Weights of a small GPT-style language model, trained from scratch on English Wikipedia.
Architecture: RMSNorm before each block, rotary positions, no biases in attention or MLP, untied embeddings.
Each number is 128 + 24 x the weight over its row's rms, rounded and kept within 0 to 255. Layers, rows and columns count from 0. The size above them is the row's rms in percent of the matrix's.

# layer 7 MLP down (transposed), 704x256, rms 0.0614, rows 56-59, columns 0-255
size [ 95 103 109 107]
[[146 119 124 102 143 113 122 157 110 134 155 133 112 156 142 147 153 144 136 119 148 115 144  90 165 109 144 174 104 126 112 100  93 125 119 119  97 141  98 127 133 151 144 127  97 129 104 156 153 151 179 112 133 131 118 174  86 123 135 147 110 140 108  93 112 158 138 137 113 130 156 171 146 124 129 131 116 126 145 113 150  85 171 112 120 101 114 167  89 141 126  84 125 120 127  76  97 147 150 144 152 135  92 120 144 102 159 116 133 104 117 157 140 157 104 116 128  69  96 118 135  93 159 127 153 120 124 121  89 136 159 131 107 161 147 114 123 154 120 169 144 100 107 121  74 157  88 138 152 111 192 146 132 108 120 137  79  95 120 116 190 132 130 137 183 156  86 124 182 126 133 123 127 128 148 164  72  81 153 132 116 110 121 124 168 134 129 103 148 133 119 147 118 152 129 149 109 101 144 140 128 142 143 147 166 176 139 125 125  97 137 147 152 113 135  93 133  82 120 139 146 155 126 170 143 152 150 131 154 120 172 117 101  99 140  98 163 129 105 113 112 129 175 191 138 108 141 131 142 102 133 129 120 109 135 148]
 [182 134 109 138 162 118 131 129 131 134  63 114 137 133 120 125 172 143 159  87  92 144 139 144 126 113  93 123 100 114 124 133 157 104 108 146 146 163 103 143 116 117 150 139  64 148 137 136 167 121 145 132 140 105 103 187 119  62 129 157 116 142 142 144  93 146 156 122 155  99 146 117 141 118 161 112 134 140 118 110 130 146 152 124 153 176 161 117 159 114  98 138 161 135 111 140 133 124 122 129 127 157 145 122 154 102 138 119 146 140 135 131 126 119 131 120 123 142 107 104 135 143 161 128 136 114 107 134 115  66 114 142  89 102 189 126 171 160 128 133 149  93 111  82 183 158 118 146 155 132 130 106 122 108 130 136 129 144 136 135 188 134 145 137 115 132 175 152  32 145 150  96 154 135 124 108 132 135 109 128 110 132 142 132  69  97  98  83 101 123 125 111  87 147 128 112 130 123 134 148 127 153 146 116 134 137  84 122 119  96 120 166 117 146 118 103 139 123 162 149 122 174 106 157 100 156 144  95 135 126 115 132 100 142  94 147 129 106 147 123 158 135 141 107 129 110 179 145  80 139 150 167 137 129 123 146]
 [131 185 143 132  93 143 148 147 170 101 139 106 104 146 119 165 103 103  74 142 153 138 118 128 127 142 129 160 151 143 101  78 154 149 135 116  89 161 126 134 112 109 122 152 129  91 127 112  87 185 122 151 128 141 156 147 135 162 147 148 115 138 137 144 152 139 104 115 113 141 111 113  83 142 163  47 169 136 164 123 175 149  98 127 144 136 173 107 131 138 130 135 113 120 135 113 149 115 132 132 139 145 119  93 113 133 133  96 150 133 151 159  81 125 136 168 120 120 118  70 154 144 115 119 118 119 148  92 153 170 142 136 125 138 158  99 101 136 147 114 166 105 120 160 139 134 109 139 111 116 112 128 126 108 128 175 135 176  93 152 116 122 117 166 134 109  97 173 152 136 136 110 128 156 140 128 125 110 128 121 172  95 126 106 163 149 115 114 107 114  91 123 118 140  93 101 135 105  86  95 128 123 126 123 119 124 134 153 122 159 125 153 118 167 111 173 144 102 129 142 183 153 139 126 117  97 169 163 113 167 110  77 128 102 119 102 168 112 113 131 154 129 127 116 122 178 121 131 122 145  87 107 105  88 149 165]
 [164 151 107 121 157 107 126 134 105 168 152 122 112  98 136 140 108 126 117 113 104 144 148 123  94 195 175 136 154 123 125 165 105 130 111 140  98  99  91 135 140 142 103 133 131 123 133  98  84 130 140 140 121 115 135 149 108 116 113 120 154 119 139 113 112  99 164 115 139 104  97 144 132 205 145 115 171 122 166 149 105 179 112  42 108 176  60 139 139 125 103 121 132 115 109 134 171 178 142 115 128 172 119 140 107 111 168  69 128 140  71 154 112 104 170 157 156 144 142 109  92 101 136 115 109 138 138 140  95 153 119 147 151 128 123 111 104  89 124  84 116 103  93 128 165 127 108 124  98 103 127 148 124 152 123 129 117 103 153 114 133 137 159 175  95 148 111 143 121 116 157 120 159 128 116 113 149 155 119 101 113  77 113  92 127 143 162 118 137 140 139 138 120 134 143 130 134 119 135 118 173 137 151 106  91 106 140 147 128 142 131 162 131 143 138 112 156 116 126 122  95 118 159  99 114 128 133 112 101 118 108 152 138 132 150 146 147 159 131 130 150 166 102 119  95 146 126 125  98 110 122 127  72 165 138 150]]
# layer 7 MLP gate, 704x256, rms 0.0653, rows 57-60, columns 0-255
size [ 99 113 114  96]
[[ 96 124 137  62 116 138 116 183 106 129 184 139 127 139 102 124  66 144 100 132 166 158 142 116 137 128 165 143 152 148 123 114  98 157 155  90 163  91 137 137 141 138 111 125 162 115 131 128 100 150 130 145  94 128 125 109 138 167 113 107 137 128 113 124 174 116 100 130  96 158 133 138 123 103 127 111 131  99 122 128 120 104 114 122 106 124 134 151  90 156 141 120 103 109 152 125 101 189 135 139 119 113 114 126  98 152 125 133 123 125 123 145 143 125 135 125 115 109 153 152 113 126 112 114 102 134 119 121 127 188 133  96 149 173  79 114  68 108  98 124 112 128 158 139  99 103 131 141 142 112 132 138 133 135 108 113 108 123 164 101  93 125 145 112 163 124  82 106 226  86  89 134 115  71 122 122 129 129 107  97 135 130 135 140 182 159 172 194 185 121 116 151 161 123 157 132 143 118 119  86 138 109  93 160 127 142 177 148 137 145 152 122 153 113 155 154 146 153 144 152 134  82 149 120 145 112 156 139 111 112 134 117 138 110 139 138 146 116 122 126 137 136  93 155 142 141  99 130 132 137 100 118 116 169 124 109]
 [114 136 119  84 106 132 106 161 123  90 114 146  88 154 131 144 135 110 113 123 147 134 159  94 156 111 179 157 102 147  82 120 109 150 116 151 118 160 125 130 110 131  94 142 105  76 139 130 175 116 125 156  46 114 160 135  99 127  91 113 118 189 128 133 172 120 153  83 118 137 106 154 146 123 128  65 136 133 161 124 120 100 113 133 103  96 103 201 117  96 140 111 121 109 123 101 106 138 144 146  97 186 129 158 151 135 174 138 203 128 109 129 157 131 135 163  88 112  98 125 140 145 129 121 116 123  79 146 141 155 127 119 150 149 143 171 135 136 144 139 132 119 115 127 113 129 118 186  91 156  95 117 150 112 106 100 124 161 114 112 140  94 127 144 133 100 116 105 129  88 125 100 159 131 111 109 125 141 123 117 135 140 146 154 161 119 134 143  99 118 151 139 118 108 122  75 132 101 106 102 113  99 145 120 141 125 117 159 124 108 143 136 100 108 150 140 146 110 143 107  92 129 136 128 126 102 155 128 115 130 125 176 125 120 107  96 168 138 144 123 135 110 135 143 103  88 116 101 124 141 152 170  99 146 129 162]
 [160 165 136  72 125 127  88 144 135 107 142 135 145 109 139 154 123 110 133 147 148 172 128 138 119 128 142 104 172 151 101 139 120 121 124  84 146  95 181 115 133 145 165  79 150 144  93 154 200 112 149 148 116 129 170 177 164 117 136 158 125 110 149 135 129 149 167 120 123 136 158 140 112  99 106 144 152 138 163 108  86 138 150 116 110 133 145 144 130 115 129 125 120 153 141 124 122 140 132  98 126 106 119 152 109 143  93 113 139 151  87 127 131 112 130 105 157  88  93 150 115 153 129 131 161 151 134 154 132 133 140 131 137 145 108 108 136 107 147 149 134 114 117  93  86 127 128  63 152 116 162 134 139 141 169 148 136 104 117 145 147 122 116 151 122 111 123 126 186 138  83 121 122 113 157 113  91 137 147 125 134 175 128 145 148 128 141 102  95 134 163  95 135 132 129 116 111 162 110 169 138  79 149 135 100 181 131 115 170 112 174 121 137 138 147 136 143 157  73 150 136 169 126 118 122 142 134  88 126 162 157 158 117 110 155  78  92 124 160  93 134 139 169 126 166 149 101 126  88 163 158 107  99 128 159 136]
 [125 134 124 106 109 176 132  77  91 146 143 138 167 155 159 146  87 125 102 110 165 128 107 126 123 114 131 153 135 127 107 115 166  85 122 109 120 103  86  98 138 125 141 176 165 120 155 138 100 106 130 119 130 131 123 130 140 192 136 129 139 102 166 137  74  94 117 121 129 101  91  97 114 126 140 141 154 129  93 117 112  92 108 122 134 143 106 130 125 137  72  96 134 142 132 172 148  96 129 123 113 102 130 114 116 112 116 140 117 138 115 130 127 127 154  81 121 136 106 109 133 148 131  81 121 122 134 119 121  58 152 166 109 154 144 155 107 130 162 137 115 168 115 142 144 180 131 111 124 119 138 137 132 142  97 151 107 138 108 164 117 141 136 168  86 144 130 101 130 128 143 119 137 185 188 106 138  75 135 141 158 144 117 134 141 140 135 177 117 137 178  91 106 150 170 148 145 117 128 154  96  90 115  86 124 153 125 159 132 110 122 150 180 100 127 123 118 117 127 137 143 122 131 111 118 116 110  98 102 137 169 132 149  91 129 100  98 112 145 128  65 110 147 128 111 158 140 131 169 153 115 136 133  70 136 164]]
# layer 7 MLP up, 704x256, rms 0.0652, rows 57-60, columns 0-255
size [102 105 100  86]
[[136  93 151  74 138 140 104 172 143 128 163 131 101 112  98 119  61 144 167 129 149 175 156 119 113 124 130 140 125 152 165 110 137 114 167 137 173 128  93 154 130 113 123 113 122 146 131 181 122 127 152 151 130 151  94 147 166 170  80 154 117 132 113 131 140 131 113 117 107  77 125 135 106 123 105 111 109 104 153 144 132 129 102 148 130 119 141 132 132 119 100 139 123 124 113  97  84 141 144 128  80 109 162  84 103 106 167 114 179 111 147  91 135 114 112 161 142 120 186  87 103 117 134 118 122 128  90 165 125 138 147 113 130 165 143  94 119 130 113 122 134 119 102 140  99 125  99 145 150 141 140 140 102 125  90 159 156 137 143 110 139  80 152 167 150 123 100 117 147 120  91 109 120 119 140 128 147 140 114  88 130 143  96 122 118 132 159 150 103  93 161 111 116 141 141 102 100 129 178  91 148 152 123 103 143 109 151 114 114 156 101 112 132 102 173 105 154 144 135 203 138  99 172 120 145 135 134 119 131 121  83  96 139 124 112 106 106 100 163 160 119 139 130 137 129 139 109 170 137 117  79  91 119 161 127 145]
 [128 130 124 148 130 119 129 130 173  76 115 131 134 122 125 124 114  76 113 156 130 142 154 105 121 132 151 158 171 109 124  71 113 107 151 131 168 155 121 130 164  97 151 115  89 131  86 104 141 173 104 107 147 153 131 103 143 156 148 141 110 133 131 117 134 115 180 147 125 149 159 151 139 149 127  95 101 135 130 113 141 133 128 117 113 135 187  79 137 150 124 162 150 124 120 158 145 139 103 137 122 141 114 138 150 101 168  90 112  85 108 148 152 136 127 142 145 141 116 116 139 106 113 147 112  91 134  94 121 130 143  93 111 146 114 112 121 160 160 141 147  76 177 123  76 101 122 133  97 142  95 142 124 131 146 130 136 153  90 127 127 155 137 152 194 162 121 160 153 184 145 112 110 126 123 141 162 129 103 109 179 130 129 161 170 135 138 126 155 140  97  96 143 153 102  97 125  88  72 130 148 118 180 157 142 129 134 134  85 154 163 130 121 159 126 159 148 146 108 110  91 125 149 146 119 115 169 203 136 192 139 123 138 142 121 142 121 128 125 129 108 115 112 118 149 116 147 129 113  99  95 109 124 113 132 133]
 [116  68 136 144 125 150 129 156 107 110 110 121 110 132 124  89 123 124 116 133 153 119 119  99 157 128 109 140 111 129 153 117 160  75 140 107 127 134 174  95 109 151 147 162 178 101 115 166 125  97 131  89 126 190 137  98 116 176 152 133 121 105 159 122 135 113 166 117 122 144 140 111 101  73 118 135 120 157  86 145 154 116 183 119 120 103 166 131 116 119 128 115 131 115 120 172 113  81  96 133 107  75 133 139  74 174  82 127 131 125 112  89 142 145 123 135 121 108 143 113 170 144 113 131 140  88 136 124 128 111 109 123  93 124  86 154 113 180 171 150 157 147 110 134 140 128 151 129 104 111 107 112 109 133 126 146 174 126 163 144 117 162 152  83 154 137 139 110 108 140 132 133 131 106 189 133 109 114 139 126 136 149 172 128 131 141 119 101  87 101 138 114 138 135 114 126 145 133 142 167 117 172 170 168 176 119 131 124 171 127 142 157  98 133  68 135 140 123 123 124 154 101 111 146 170 121 100 137 139 107  89 122 134 164 125 140 141 114 134 109  97 121 171 146 142  89 137 140 138 133  97 148 154 126 119 124]
 [118 123  84 119 161 127 157 101 104 115 139 126 147 134 102  89 115 103 105  96 165 131 122 124  78 154 110 162 123 130 132 153 135 140 124 114 115 120 116 137 111  91  73 145 133 132 102 158 209 121 133 130  97 135 153 109 131 160 129 151 147 132 164 155 102 144 126 122 151  88 130  87 147 138  96 160 150 117  64 132  99 130 109 129 137 147 149 126 124 142 100 112 131  97  82  96 127 130 137 106 118 123 123 108 117 115  69 151  82 170 152 169 144  95 141 125 164  90 167 145  77 122 129 130 146  98 101  60 144 134 140 124 117 143 125  82  71 134  95 146 159 117  97 103  89 108 128 135  91 153 131 157 124 110 120 142 140 158 140 141 145 115 151 135 113 142 163 120 154 100 144 131 110 107 169 114 112 108 135 141  96 109 129 136 148 132 100 137 129 111 140 171 107 153 102 128 144 149 116 100 120 113 127 109 154 161 182 159 126  99 140 140 140 166 137 116 117 110 156 130  85 131 129  88  80 135 102 125  78 142 112 127 131 100 112  97  91 111 143 117 114 146 153  94 157 111 121 156 136  84 134 121 128 123 144 136]]